config.yaml
num_hidden_layers: 26
hidden_size: 384
num_attention_heads: 6
num_key_value_heads: 6
head_dim: 64
intermediate_size: 1920
vocab_size: 30011
hidden_act: "squared_relu"
norm: "rmsnorm"
norm_place: "pre"
norm_eps: 1e-05
positions: "rope"
rope_theta: 1020.0
rope_fraction: 0.25
qk_norm: false
attn_scale: 0.125
bias: "none"
tie_word_embeddings: "early"
parallel_block: false
extras: ["some layers without positions", "some layers without attention", "local attention windows", "shifted keys", "gated attention", "exclusive self-attention", "value embeddings", "hashed n-gram embeddings", "a smear gate", "capped logits"]
init: "uniform"
init_std_qkv: 0.0235
init_std_o: 0.0
init_std_up: 0.0235
init_std_down: 0.0
optimizer: "adamw"
learning_rate: 0.000837
beta1: 0.95
beta2: 0.99
weight_decay: 0.13
lr_head: 0.0144
max_grad_norm: 2.0
warmup_steps: 448
schedule: "wsd"
decay_fraction: 0.706
decay_shape: "linear"
final_lr_fraction: 0.1
batch_tokens: [32768, 65536, 98304]
max_seq_len: 512
doc_mask: true
train_tokens: 517300000
max_steps: 8602
dataset: "wikipedia_en"
Each number is 128 + 32 x the weight over the matrix's rms, rounded and kept within 0 to 255. Layers, rows and columns count from 0. Numbers have three digits each.

# layer 14 attention output (transposed), 384x384, rms 0.0408, rows 69-127, columns 192-287
109148060116116104145178113133145145161146061171138108162124099158089194101060143171114066178151108147169101080158140137078132204146172095104114107174131148108093148132124123134060079152147193103148171127226109121113140095117110097171080073077131120122119121059084068071058104140128136146
121118160121126154096078091075108148041113156135133109141147156023121095155168155112167134123127140136109122146101176133174152129134111136187145148118096142116164121141137190076186128089122045143130040123074124160161088124149142125072103172131143170127126206147194147143152144120114139150
140209131116132061170132135193135141125122101152178145160131086179091169095045139125093131103111109111197141182099096165095086181148159109083159055137136157143065169181141075164122119058184176089160140119150109144177145075135120174194124100115095080144153131145146168070097125141157133159
176087115147108168148127212133100091192110145077193195152123158089065108126112094159080171080096145133115120145130150145105099175143206087112140166105106192157166176083167129164139140074107212120116158155136103188106194138074132134116145143128142101108113117115110168133141136108223088078
096168127165200126129131124190109154150160118150143142151138145220098123151085147119183134172182139101094131117109111163172104133114152193066175108101154119132084181141109110187173151124160158110073162185154104105085106116141132149162124149164080104100180154134122149129150133112144132101
149111144158140141156200171136117097155123126146075208178164149205132148203084089128121162074195125155116147189099088180134118146120119027089152119158079129151075075105125118127159181044091114104153160124108099146186141143139097154182157134122069116125117128133103167176167143171143125149
082117113086076121252107146081140069154069102154137121161155064123120093107156135160111103124076110127152061161131156104124127181145153090160016182153155163089146148115134115094162065167114082174131133137147147152107115071072110176059115123091099156073096099170132075142143094099154181106
107126081128148211137060143171144096172162155139153106139119075147117131084112111176119120187050135120161085136131139095134128109098205169089074188093085118170136205113165108152078080177110187170092154146143205118035130164105132157144135150139114116105158122172131097128103121135140117125
188107087160157214066081183099109081157159166138185175138127155141117161106147128169138158174097106156129086150165129169133127062099164141099149145106103141177166124153163145119123125109112164185099149146066156070117158198140146138155143146206155093152166130144164173129154147112133074171
097180184082180108115162130187108173138086125118142075151114146095081096114151103143141202078133160092133132137121176124123085138182097162082101117136112136142108140182161124225172090068143170179122104112196127175121133164144148078134097155098082128163169075101158140080063140125086116082
137167135137144104056134163191135118113100150125195168125146186109097159133105092073150172108132127129123140206116125133155071095111113121097166157090132118168142046129095143154198129065128104175091122173066152173177112177108134120164161191184090077131210141137125191141126152082141082128
138094110110050162109129107068152116072091170084096141089151103133151095181198199139138093107115141108141185121112093110156198114149099149199085118134157156099131120090086128082126122182122048108152122090075114119118147130098069174041100128101115188110072134169124107194156115153133158170
114134099123082140153119129112153140147118082141124149118120106077121148092008170106109076148143097162179171096182116112085153129125143125106168124179156090072112090148089204108088103150112156054181120122117120091177145066080129096183083091097154079104139187073121047083113132134105094187
178080089050086126168130187128114087147171116096102142122112098072156112083087106117079097087092157189135084112083139124102178128140138074131155101138138150103144175075192118104076118150151145125171138058116159140111154103133152103153124129112190152139105087071090067140087145161171122083
108075117122135134160129104092138064146126132107079135105107085183138109119217156152141135226098142146112079112111116075141215090082107121171076170093166139103131170079104088095095142163109056093158121122145108114142131116160096147040107116101115187150074090161153093171141073185121189153
081048094215073206049116119087136123185125159082099143093149142054170075126175138141165140127131167151091130066149167101119177096112148158172120186138136101142210113058162192090086107156086099151100164118087129070104160175121140068071088139144186169090087119098129101185153110107135137144
073091169147156187139090142111088115116084157097138123131141136082119123126200109135125162113140177134141145113142187057156140088154131138141115191141141147103141078139116180110155114159111075144125109158149136155141112143139089079136095115100120141122124129105139133135153164126103166160
187122095172122148105111140089096126148137102161180186140108214089102157167078123133151123130162098105151115157128183166100101225103141100110151108135083135162135097163140198128149096066093173112075124177061101149126126130089111085158156153120154098028116197132167132196133160074092100105
122165191139194076150083124201100160121090113143124095174126107091097106122110114081080180110130141063108144171118108118138083089144091148131151156156102148105113173104111129219153053114125172127098108167179151161129151173143145147189113169071090108125178122151160165132112160124196135099
147137143126140148078133177176105105092135176091152145166122106117151141145147123097134157108049183169130150185072156139143148095129143104141133175150150149127126062117145118134124147092134129133152122086172142129208131187125135092158116132151143146143152089088099136128110153137234143142
101159090149188137151074141187105139120171109110161128137068112156084117068089138099137113156084142078168174122143157147152181087191148183083162074139139095183152169192126200174117126194197183124138058130132187124082129191127111146136088139157158075155122139103147108083080080117119106132
130158124149150119164161068181188125171146166138094124141145089210123152108078153093176104135153138099138151117143126138089128173155142134109156092153110090071106201090088088129084141093136150117118112151195163094123097106138181185131129094080106133144143106129114092072086108187194137164
086093097150114141130109151091130136103126112070123106090167152056155084156187140098144089128118155114123146118100139104133124101158117164160071141157155153084155111071145175089141056173121063143138103158092152110123132132131117080075104157072145170100091116130132096132160113150104148152
063116095199131105193117059098116077139151086151098127122083123149149139105091175110065086104101092093127137093173119149111130167094100128114129135126130075124085118129110152113120116189100104065197147138112116038113157092084085133183093127078153096108125142152083046149138142078054119162
162189143145170145085082144127077145145117130173161130196131162086155129118128100201102163145148146136100105157118141147175071179117193147111141180074091160168146143147198093171159081068080205213050156172124156136155158172125182117192112135210153104078141186193170168144134145046175131088
208135113153093131077082081082156095134178106186100114108126159043144133175126141090157076158168099156127102130122153174150120141136164079113120093109053124147106143137175166076120113109133098120128112155064136082138078118151152107125113094169186149098127175155191119150122119118054149117
151119114095136172054117144121115122140099171129160124095164148078107103125164037102169123114114137141092106148137124154172113120104136123185150209069094137121195081144078180129171153087122095185054126155107188176095097176145156125116178192154109112078161114138134156151171134123138087120
091111078137173175170112115095076086118154099153155130097071148124102126141063141132091073149082093121127123109170112124149150140120136172086109142112167149150126151157118164131108112221136092073160123133088146068110083103101073114106157136150135109077115183179164146163135128080043140136
104100128177121134069154077071141132156111137120057128087093129045171054181206138118090156098081133104109175089181128097157167095114122187162099148114150095143176178109133153135153121186088120130157131114096103127073145157086131145108124171104158140120063139142074150182171111089092096098
089114098163120148139074171145108116093126128115157153135110125040145128124120137152103177103128110122137162157117153158117121116165112090115106172132117153147133081131159191146155078132106095171131110107102170127122145165110103102136103182147172117158108120143122110159128122116090119120
133084086150092193137096182054131117142162130120137163105124111130150179123167105176144119196085165203141066087128134090130191117116133094121103195161132159145184087121134144105088100128106138081145130178127122131132115166126132077136157095131134177089121154077142117161136133112124133148
146117115121099127092077110125123125118144126121087059119136128132101095138140127100124119201113115141130090117101126087203114059022118172168138180111165150112128115054138118076093093129122083095121128129100104065120138082159146078159166179088109169074153122134147134150129153131104129142
138093147130117156166130140086118076128075147052138130146129089092146107141147121090063118059091159124099127153173145089138180084141071103177126166149168155130128104063147133080123095184071095133178101114110134126173115129103085102136121111105101117098128120175146119147169130134136167170
156188106127118126073150080182180182138158138177105141126158102187131140115083104143174118160192116156145191113150105189099117158164165136119145084137116098086119160143093117131112154094161160122133136101142151131123107113144154207092110128136142147156084135102123108060099080170154090137
151167159121145078093158120210142199168128133122138128188118126216086122110090120131152166136172126099130131105094133166127080154120177150050132105140115110141115177165141099204157143054132190122104169137184110152113143113149157142154151135143092119123137135114148159070086119123174109061
086102158132127159161165191118099121169132125107147171135144158093101140146196122170137138127116144118144115107131178092088159154201144119071098146218126177082176145132130156168170098107098118067138058166167141187127095149162101154059103111087088196128077109151161108107096096193142147129
136116147083125060107212121113103159101168108099064105074107090196145107196093125073185097088211148139111152157093100108123136138116103132159196102111173125128100113117097076155159214085167089096150126117111054135139120069134100161127159106088089128094107119064105156146124106163090165113
144118120173106172076105141122121143140099235127103133139175089127150103120209127165109152164105142140128111094145133104142161093120178134191096196090146161115152170097117102128088128107067113140135141124135151129107180159151161185100097122136112196106117086160108117134112110139220123123
128191156110122090124161138169104134131154120142135160161103070220098158120092083164132128081117140137135129197092120155099077150166138105097111082157105114148119138210112065193152147077163221179122150125194152186126138141102118158175112108165105129190168068100095158103096112138196150092
131138147080104140154172186139071162089090177077117146163118102214108093138210081127136105090091132129109121197098118140123136120134114142157113121130126159123153099111084098188212153083136093133093112111178126193141155158179106180077143196121077155109153061099105154122105106154192131077
141148080122045204076143143100169142162082138170131140136176151144125110110214122181110131127088114130160070073125135121133114137081177137135045142155149129106177096094118122115095072141084125156116238111136155115104182149146127083149138128172154178140109114108098103144122162102145108133
128129119084110149042178109125149187112054147127150108129151154146082105136167069190188129136157147123136104099146125133127065176148171137156099129065064128132128136139067101169171101088103132132088170103163107179067169127132112150094135177095076140068116128106125152109110124105135083064
119087116173132186107105160151107097109156157140110151106092121077113153111134120158109149104083141164144135109135158113090161042140139114131115153160132101133187092120137194125087103175136131149151113115135181131148113201145095097150099141154175148176116057098093141118121147163133097157
148193148068167133067126141197097143098132115140203078177123173113091132143132104138127181077066124126124154174142175125184092141145107124081119150112083122182137126185154094192157187105172130170101103085127106177180097179087144109111145136213133091171209127141167203101096159099100112113
136197187090179120142135180154125161109095180098199118163142124221102118110080086123129155108120159098120133214127148169116092144154092180115166098129129151147133108170099070196160130070169174162096076144136123175182123188137134145124123114174091103174186127125172163053102083095186136112
115139130150100099130160089099156085140138128114076138113155080197134128117173177079143124170135126144137104098147113089159194128083091138161131138125220135081100127083064128100091203167155066038187132126165083095172146067120097124060111065081084157109094087134110096142160135185118166179
142134164101152134163067146146070089130133154087163139147095102105138101091129151147099129105059125083111113142111131125159087150129137158146110153079084129144120190171170072144102086114137150168131148143170151133117116138108140132171147153162113132104159129177202110133095147128194162122
123081135132142161082145068056135141072100128145069106084166157065171105185162208163151093141148126125116119102137106113123149131085109136157103148148118123036141093085090166071155129135087045125169114125084102091127111089141134116088097169102143164088095150149128145198193152174091153129
121070125139102132153075148084107093103126151123088125119138098085155117125192108102159126145100156140104083162092116097137160084098131120196102173129129165119169113088174149074157099102127066189114099146078171167136106129144141107073137140120109158101122072158138128166152119148152156146
142100120133081177124115088071134084130135149126100101103152150052162097144216137152087165086066117187087097108142178092144151145132105076219075156099143133159133113101122119077116142173105043137138132049111120105152132104125123083070140126108192200107101115161134121170158123101071132155
157167128061129072164080127150121135153126092138148109160133098146125159062083140123139066196101123098096094110104111113103122200082124159124140147117117136078073157125148104136074125150156189087089146174209135141099082073101148108146168116086098106076127101114144059096124148133158148119
139130110164100132178098143103127120141153101125166077128078105148120136073100148124109131143065091086154025113136099130059105111088143138077098101152108125146136160134169110130067018150141191106137146111159174083039176107141130063155154142107128115094118072094141082124065147114080120103
095116127110089154112134064132085123128081138121103094148126097065125122127168131150117129103148169152185145113164185078136197155180142079155089151164165185074127121096181133112062134176093125137171127062187137122164120124119107095091061069097144173128131069153135130124065120135133171142
165131150112129110126134092145136113123123200107161142151151140204110145084191160143172143143117108101118125105107133109156137122127122145159071143097118100118123167143129100106113177156145093103113106150154109161110073128179117198000159082145086147180096068176176157085089093175102144183
094169128101132119187133142176132144117122056177125132129130086141080183089048115144127112116188092112159141133090096147088090155138173113062120098171106113094115133198122138161124111116196174140106173164199155183123075089144126150172153109130139067171155138120155103070078116140124132132
184160118070082173148045166113143069151121118149203159146115109126107116062139104180130128150038148137152094155120119133133150140156139091140068118086097118181126162198161115093104122174170174164115150104135171187083117160076112137098141105164144087153155138093200165110112119138106138136
087111109068143061191108107156121192147080035138163069132133151067130087122080146133114084115114118070113091144134137132074089187197152166060084103147133126059085203150183131174131042178140197134124135123187099143070143066082145104141112161082146087111110136135125102148105126080122153038
151134123125152160067121161150126138147098138092194128135145185132091145147104108136135151065082131132119134158136132150135105136179095109119122135077119128204137122203075135192179152129149116114088114098081141199148138170063079140089145132149117079139144138116157187168148127098098099089
159216133106163139022156094175122194094105120127107065138125113180089084109135094096135102163136162135131178114166131173149141110152105196157167106085162106141134147145073113179154204125157117078137112077162134128168168132154117174075056144130130113128110137086112164026064100158140114162
# layer 14 attention value, 384x384, rms 0.0428, rows 70-127, columns 192-287
137084067112113101154107093092056128153137173194113154126177086160097149122100135193103140107157155138123149102105098135156146147089195111000112118180122131177113140144103112135117164162104084101132124172127156137094139142122137128156138150196123105128112168124110101146106116115124120093
108093144124083172069140137107196136155114147105109119068138108107149113104128134096116104140171061091135156086155189151125154117130108151168123108111148138148087173132190144081228151124072145094107068091118093087170172098116060123099132125087135176114157120197146181129133162189180133161
125211109143151094171179126104166155161144134112143108137114135174108171153105106105080093097101137150188096146120172134099129086162199142158188079149122138103126210131187152151126158102153139128120135189148080131156096149117139136087130089097133139172108131085121142111076120165132128126
112113132146087178139128092139124110101106135111122114084103122082169151107158114096062083186106121113114147179168153128211181116140088106223093114026138141118130079091124146147164050064071126119140140086162117132106169107157117148158114089067142231147108143153105137186157157085111168153
149123151145093162116143137135233142130111167071115104101148175129165130136114099108139132196107139115148151155170152087152135106119163171154211146093132161067142128142124077095122136048132116096106180153143079115154085080142129136181137187096147108147137131151116141146163145130101112135
077105102141171127161182127121146105117062144104090175197096108114122101085142091145160100051088137143110128093109092125115102097159168132026156145136119123114132158172110145134193117197149149197074150108147124049181158160088105152154074136155114161122084178097111177088106112141154164107
111157138144162176117131171171113115090118067086189108136087128117112146133147109055115105100136148132104097116163147116129168134157032149207117118037131129143159123115170151108099101113069135208146125087096117118056128173124140150092124152143104171159156088133138160107137102098152163110
141189155176102155173157138148118120111171062076126093102175145164133170150112101102102126165157120131163123196150170128110232124137039101163136102076160107150164129121136142113091146139099114200165190147066159134021074165114174160084157178158129111156163108112086122143127114131134097154
148068109109087112067167127048159085180133101166162112084109065122137158124134148116104133147139110139140130114114181176120085119148138164104141149126131145124095182165163129083131126138088147094145106087024125147097145128110124088068148109140057103120135153146127099094106130160165144109
168089137108064108182134114105128095075157130121134106064177145185138135147055161122099197205123087129164146142153159121156191127088107068157094173073124135122113149177174151126135124154081141117184196172154143180074095120110145156167156094098191131204130120169129090110115182142168132045
145137097119151130153126111113120140090164117137118127190084115115102103129097102169178146048090130129120150077151078159072107114104142114080138160174090127111140107117095089157128158132173125130131138176128139091128141127150168114148072132211149066111114102117182132095083079112069145063
136113160131096090095119124188129112126141134148118133132162158149211119139192194119142166078172088131128088124101115091163137110130123075136070072090208144147121153086141172077167140160107057124111054126182096058144184061101041143095149128175085168077152107132111152135204122126187089146
119201153111181136106113160121156131115066189106103176195088158116155140127127128140128105064163161155131117148087141146114135129138105199083153115154120149152161158052156132129167199100139119116107069156143127113172138125107094136093109139166101118159167085152136130140112131185103070177
089165074154151145100163128127121156140095128110127141168069130111086108112156078137157155095132159110141140032172081111058107156164175141090149141148091104116137023155080074145108096160148114187058154107133154088160083146104125110130063135153171088138059136079124154115113081093084138151
120229160153172080180110093163048133142155129130126114211109155153162110140125106131119130106119170187163096146114118108103117121150097093159116122163123090094153065102143122170069122081151124194104161175149123137139157149118184127120109158167171074122125128063135035094116108042060090121
137103088119190113135147101070065135143237068174112096132132120225140137080142138141070180064111110090142088154132141175136074141123109083064112121142143157087173089127104043105132155117126125116059169217153153110057125162151155116133183103152136115150136130106161048106156122062113167139
151107133101098129212175138191150073088110152133155081141175106183190144158087148157078112167110129192111091184140203143149176121081131148137159077071175113103158206161121065156125121077085088084111133180165113146129134125138134196162138139145094171176146118132108138172160127100153115127
105069114124040119115144122091141119132112122143138120109163079127057163142114155104090195144110073104130155097135168152161145086113127088152128175077124220150090135123144143136155076142113178070179126093113152160076107108136097156107127110086089126158095093151128143109149158182148169122
146205142131125101089128110070140113200142128092115172170126126147104123105081116103139161118132131099158141085136141150098125117109139168076121127181117157121076119112179090104141130131111138132108136143122153144166146143130133117134104120147115086147103096140129074137104194178109105090
071127105114090133096104184043075100073085090114166111052154105137135087163121112123147142157175063097107107118098107159133146188135116125168098062074085121189119133097181186115134118141099116158166075112080160149059139165145112121056158102096083219107126148186130164118150137108130109180
130136118180080112035135107156157193171077179128159139097081132052138065098207119158194124080181117074109141128159072094104159143154162149198126154150189131182092132147154159100074103098148115151125098038096080084159153128093126127117151135098110128095035107146114199122137133117154132131
101127121090151104199146097155089105074112153123146165172098082162085113131121101187110134077118059153108142135155095124128095124099127103040084146175095143104149078124121128184137128113153174129122157172184160120106146084112118101110085080159115138174099128099164071087130122120130142095
094077135105111109115110164196131076079102084102111085109120080113168139141109192119165131088131074125061113094152174106173111203107092072131137098078128107126146115092149127125084133162139130106142105097214143107165158055099090207151080149137098115117153162158136194090204160092112095136
137142159141139115179161124167135131171121112124123081170162124128170144128093149089089053183083182200128148169080178131163163136099057147111137123078166131134090158139123131123170110123049164132142173108110155131107146173111163163133088180111087113164124136136090147126129155150185152157
141152139102125151124145142185133096073083159145159113089172112118183121177122111188108094150161148148057136165119115150171162150087053166065135103089166105134160132127089109079117096138095096146085127134120110132116132169123154135122160156136104147107166149142075120182152103092096095175
177154148133142136132112117133118121076125135135139167138154151158056134162111134164104159153094140125129087169084128156159098101122164103096150155145140107118083159148125121168082172151112145154157176176139171119101096155131199159176104179139185086212107110118165070133114105120169123066
090095144105175146160148167192099109045099106101142127108121127137133172159100161067119100132148095107091106147148158102166129157129136113110163086047114127113148091124134123151129140151127062146118121166180100079105130102135099182112087133165084183117174115151138222138152159082127135181
092148100104171108188113070077051120114175069177120095141104063152059148144141101154162129146137165159157104139077156156116110140124174049122126118181067133111146086123094120178097196158154171082133165161135157146123123122111145075120090107138162078109159157104181105073116068060092120087
121122105086110109160146122087115073091153137096080101133155124173177146134053165132181150139121093153110106116131130120165115192082062152049124090080084156127150187089190144054159168141093087131151112170144165127046123096093143136097172128159070102132147148165112141109176177165144064131
110176118163192139169152107193123143111124119091149123196078163207129183095173131135054101106183185164137093107120147139096167176155076150157102104100149105071180068085098085160112103070157098165073150185174112110142124159162098166107122119169167172158126117151130131167120089061091144143
147167149133163126165112139205129112158158120133131168155103098111077158118158127087045124123129166121138143104165143108127156076125106088101081157109132121138139061116093066151123084138123146115110135143167167106116117140116129166164070137137148105180148066101146120119120113123096156097
107163115094119136121183118102123142125156126147113144158127105170081137151099128136149184053103049110108109099139094139081074119086154106085191160147101153108082127152145112172118133185184140133119156188149109073137135141076102142160096153166127077159101136108149198089128143141112159091
149132140138085116079073126153120187136123148141131175119115166077149093098196142146168098155130113106170147117126087069125149143144118140204114118165142125195090130125178189066114143127086102130164042063063108125153170105122148118119176143091128161056094127173143112159121107098161080130
094122110144099129141117117101192137189107162142144130062119126097144121099125087086087079212122162135205129158155181104149167078170134146239129095105150143116103147164119127133180105087048161112155092062094076169159147147132148111110145125037130192120120116094106121161140138142153137168
094108087153154129220154085110138135095080229101144169138023123170141132070131111199154101097169130105134090126179128128090101177169168196099171101165123153095145109134119117159168150081136095127094156145112069081184125129149140130120134100147086155158034124101108143142118125126061143160
145119109093097099090081092093132089149142154103147148144129127106120160134130099168118130176096189126129148140125134154113082090130244121082144183174142148116137074158097087160134117125158149018126113129135168169214130086150094110195080082089213101147090120126210103133127140125081105142
141198120170171108142107089120144227165157117147123137164083148129060102069156114137162115091143189109174142103129113124073151137112091153115133114169136128114134095140100100144135149143125177179121143144084148101125124164086183114136095131140139053142082094081159100124089068140125142089
108118148155072132089137126077168138137143123080140126096150096113137090106142116099148110145131121123163126137132153165114129093135109172169127160145101132159092184140164179110183132081112155108135108088052104157151087165176124112122147125047136155110127124183120116106124143199159125130
131108118135133116138149118058205104149101140070136183157127112134073108136073108183157116150052144095164156107139102145080069080149155171097167191172092154114078118156170100148144156143147159102150168108120169152148095167152160112168108126116128099209054079111155113132104173162091127133
129146167147182142169135122165143133098159113149116144157087106110160107092114111103109078131103146123162116107151155138108144122120044141202122144140142117099141108064141112119130157104125145186120144162110123121150153162076170165136105155201131096119149110114111101094123107127165125091
134119146128163107140142164090152145105154084148167116113120129121080144105128158126064087136059159136139124109163160139146125084144151181176154122170148130102109164151110128202113152065110163083140120123107129158132137131161174139156114136112134116126101133132162058157091086100128175049
130175137138114086138097173126062128126169062087129107155137097195109097143116122114157189124191105094183103109121128137110164142138085109159121137147075139127160089100156122100108142113154081168126156182072177172077082161120129117068205116144122114130159078162117092098160122143075099118
152076079093128078128161167080114098135120138148140102093159096118136087137057169080091141139150097131133130109121113171141128143111114165118099134128107118148082176153158136066089122150078112126145103133094118137098093190138153127108162079113076191120152155147084127126104159148181178099
149085138111053119116142154109166121196145137115128127099164117103123078151122120124157130115128080137177152082120113135083123086150134129127152164141146127200065155173136187114138101147101136127170120111070106162119135191146133129100165110070112161144077111153121114129109160177187158121
108145071158146108109105079149135155140126142134096173150037125097109103088188105168116175111144081088143154071145102132092088142127166124125139145144120110122126052123102086148113116174181133148074115116181136059217151106124150147164052059158177102099090130102134133125104091098074123107
109124177109086124083173169091131117126140133104180096094094045091117156145112126066095114073110117129095111127087166160149167147160124163118132135068131137182072153131173100092141137153108155159144111124118119095105108161129110146103102184125101120191138131155140186114119133163193177129
153118110115147099145110069166101154117150137172097138142136128146073147121146144185094133103128137116133146101121131114121147117111187098046128147205155146075128075137051070143111124135144101063125148181146153133146123078101119097154087148193150049090101120071129093139128084089105140080
117166108126140146173147076098100107145120149100120181202113119199058122152124075164142135085117182144153152130141058151092129098114147123000127208153073138129164102155123107153146102143160151172090196181136186113090083132092131120160113145191170067216094095088135086119107128156126123106
141146110130197098178123118184115100125125121129122130181118074137076124119083116138154174091127143157085136066124125140083091180121106125055158134153073120140148134118106081115058171199187128156123156178151119111134117136068140156156135119194167081104150141101123135098077115129065132089
138096103153132149091159135197120150154095123123183169127075111108134129117222153092031116105081124131065141140131094151115148090185121161200134154083187111137108157142123107139156078113130166117134052081148111092146143126130114178125104106124095181161110098123132187149106091132193171125
062138150109126158143156165154187094107127110083140098105086082137143181177099091109094103125166123143126088096161196170129166146160067158135142088089133135132199162075153123155134109124123113151156083109101148122125151107118100143077128140127076101142203073132103187154129122176159089156
124170091153183102078151089099145180175127122180092155190090126119194075084154149121166149050120142116131109097088113140056052133125114136068137127196131130073098112119143103112149117173143113179069074088077109063160195180086171098088113127225106056035129134126096144088078125107110154124
119121041127140120161117124115096200131123141137140131113085124090093083098084103134188141115124105124136137080176111148090103182165172140147147155172063101142101108164110078158110084146152151193147119100073117136118084168114167122135121102111164083141060124080134178111081132106090161108
092086135169105130086096161110133121111101119138122153081147148107185102112166125116134108131141128074118118203112096105185133104153126176184132103106154134134123178106144169084200119123090083141135097064100095120119138115159076145090181133076113182090133120172069162141164153154169109167
137137144140156178088177164101115133101126110131140081113133126140130103174117103092129101072127129138115118078090104172104129120169095160109158085123125105202116206096171150087120155182139123188146086145072126126065111217150136155058161117134121170129184143202064174132056103141193152130
090056125095143136155212098101127067091086137172150142136136105106184179116116152092093072104103123165118125166111141135141088105158132107117144110116156152095098179137124152152202099118096158075150031098171093135132172111144087113097130132092061149081120131068117179101118138148174162128
143092087096093105153174111132103092049117116121152080105147090161111135136030160101136187154126059140118108113154151200130111169081158150114153122120108117136095167165122125163098132103132125102166125206158146169094111119144121157129137066097135198173124180172162099135087152115104156083
092141136099114090099084175092086172174119090149141161098129110086103085139129195119136107161118069121138147081075094126099103124125160105149097109192107116166048111137149164128118138181096164089154076054081157129159132144134172093136113041082115139091065125182150070135129110092110143117
# layer 14 attention query, 384x384, rms 0.0426, rows 128-141, columns 192-287
107099162194089186163148168179152145122140153131139150136139137119208109159114142147153085113136147149141112168134142096110116066142119143130165116126118143107134145134149143073084129103142107154118125134139106129118142173159132154142150156160184118112121136150145150100199118068105124148
075103157203143220047187090167123151083093168125145145139082131063135129138099183143142116099154147127136174184133134109119091037099124106089136120084159101117105143133150195099141123099150139148161125064193080139129111146168074186138069111158163164113163129076084115137134164142137148125
194137167116128088185080106093142154167144152068131130159119174120125106152140130117162135103160104092093075135152082159145168110145153128106103095157156104174210158121071067121150134109169096077104134160130153095147100124129162140148152107122146130111084109103116141137150122107072133105
079159068083167083175144129127127096152083076190059117132190102174073099104080077169134153123137114170133165078083080168129093159117110183102137118096147148140169162114175131087072136133032177129113100165094197158122136128083130137073152075125155069159150132200135091173110175143173089109
052233097180104167080180144196181146096123124108107190082127077019102146164110156072117155113091225142111177142154216112204105077152108127189135120085163173113052079133137255199141051107109146198232211126217128180174117144208183165180043208108054134089119170194054187147166121125116109054
064162071052158097188144129098145062177130104158085095113183091212090095113111082119143169140122087140118163103163067173115061203155096134082101133139108179164180151140147050080098164131070178090066110175049158143154184121086084109097148093120118082154131161164182053147092160158150119118
206119160190104136072138135137141174071103142113143155098083132057151182212147213155125104093132124132139119163077179106161178059139198110170128121139117143055109104144117188155157107095166077111140140117194096105128077152173163107157096127129147156110154152120099155141146117132129147146
191089134186102145097149106112128170071110139091146146099111126083116141188133171159134096122112108099130134150092157138132149069103194110136135114119110135071119107139133149130148122107161093100152113128176119094114058146159142079136118100138157150128159141120127163138132148116109146162
148110101163131197135178149161191102121134136144161146100123121067130127185120178126138156116149141149061162146103192051142187131187087109152160171107113147089069093147054131172151104124132099104139126063139047149152141132138156151137106161137082093090124167121125178127159144117135146091
106137097133140172099222086200150120132147131096136136136160101091075144167143166066133120100119156123083170105150169100195132155185128090174137122117175158101132143177123090173119110099158124156185139079125114158162189107166094105138175162129018145123179139078140128204205166107152134074
123114178161144158092137171135134140115108134132168136151195139099122079180176117172111161139125143119143146115077158112152124084125162131164101154052138119111058111152165143118132105105161138159150161116166148129108092120177101115107148142097137137090117136141106164081170166150121140120
080141130133094175022197105135165120125089170104192139067101072063086100115170178095152116115099189107134139136137194109154116114122126115137164127128123194141113100135117237186159097090091133190144163101168074190177155121125093158171055143121073185141193169096125150166152109144104129067
195109194223084187044101116173126194082154157080159192111050131011156136153178196102115077118110206104142101147116193073141180050115164156198161118094154079085076068108090227185167112090183081155209169063195085125105086165175174169176113174144145188079143143050045237085147050105082146130
178174135202090150083151114169147193057120120073147193109106125027125144184142202122116081119082180119131109174096216117131162062129168139191133091088123133074081101130126225175155098096156062144184175119210115130124044161212181147181074156142128202088147158142065180116152110118095142112
# layer 14 attention key, 384x384, rms 0.042, rows 128-141, columns 192-287
144128144148085149118143160140129120162110129147134136157118121085122089172106182115101112075201185156090170148102208064124187105193125079153129073104143133144128132152159144187105091093132130111165161061100142109173073116139128145153121133155096119070112185068144125085162118164162119123
095108191113124126119157147255169138056138208033117174120118130068096095149100118148173171102151141130140124148136144111196165087119161154126114126107101177183123111126132174146173097069190081139182103095167093215146152108189149097080065190101162160092124218101103158099159112080114149120
121077082177104151083069118121147108146127097161135087155135116121140109097076171149156091182167119185101185089122146119108138128126102136125194092122155115148148103131118150054055158190158166156202063125132131111137118146099160175128172138122130067182142141112151138114134109137147148127
112091109032116080166079110088186154096120072156067149135173184223056186097119138105099140163156041086134176107113065151175093153097137174084080130147083154133194188217147039087133128086080060121112066231089122200097151130112129120085139127175141127169143108182171092166119144131139067149
151142103096102123155169101115090135122112164119127165162093099092199132102077150142129111098163137138173116165117131124115198154112095080131168090114172093116075128086056146187078124134123171143171152108128147134125094106200168142153081116077128119117054167131131190071116087145146125161
070138095023099080149087083099155142145093140125098156158161152131095148129090108125109106105189088092174137193115077129165149193109083088133131111155125128117128133136071074180082125128087118139132107168098136162125143106146130145121063124101133122138105171166141153139106111120150082150
169111163238132194107158157147122093099165113136139115101108102078194140144158170133140134149076181166089101085118172136083107083133169144131129142099135101125111114131183170106162122139145143101125165075156102061135086146096134133152178119117144123105133122085114111108140141137121170098
171115150244126150099167154174090102113151087138143106107112108101172107118171155100149149154074153145071132065160163160094095102137146136130158124117125103142131103112195158077169142134143156112121152075173118053146103146078123137134174124142106121112135130092119087142127136138115180112
110094120167103168129193154176143136119104173139183168126140142078127142149050118136121147158179126207173176130103151092143180114144092099207176097128126182102083090125156166114168144139174166120189121083171077090148104117170122165127162142098135135165128106120126123082158123165123166158
153138148139151160163153096170091074091140143094121142180061112154163140119131137150153094140144141181167110138136145102111129125075183166112138116105111090133116130139125106091139140117100131126170084172129156152126114160120153143099136097171252138094092076089097168116109079099135189150
082125160139183135062145087085148154113091135147138151122100113110111130157122140065148106166145086100128122141152114116144126092114155132102163117086137143158110159161130138115166099133100116158113165122104083059120179167144109134154124126097123129106167149143124113133086140148099107127
179043111110099097162102065077131088174156125092119136114106115127169135108110153189111120197128077112148108159037048160099128176095127149115157136065133100127127131146124124078034115125144143147133083153141148082067084155112154147132154105150134114164117086193129146126089123169139145126
172163177244129223061197196158149119066146161123190156076084088000173140169125149115175117082116255172162091147180249071128103063183164094160156135112195149118023043072106254162143065125164122118191176035163114099187057118199135159224102127082160160018084184059057151032165111155128192121
172148170242114213077190165177147120085123128104173150074093078000212150161121170124173118115105244181156122137152216109096132081154180104160152135091170133092047049091119213150116089122132136121142172030169113100170074134164120178212132115077149141052089173061083149044156130168105183114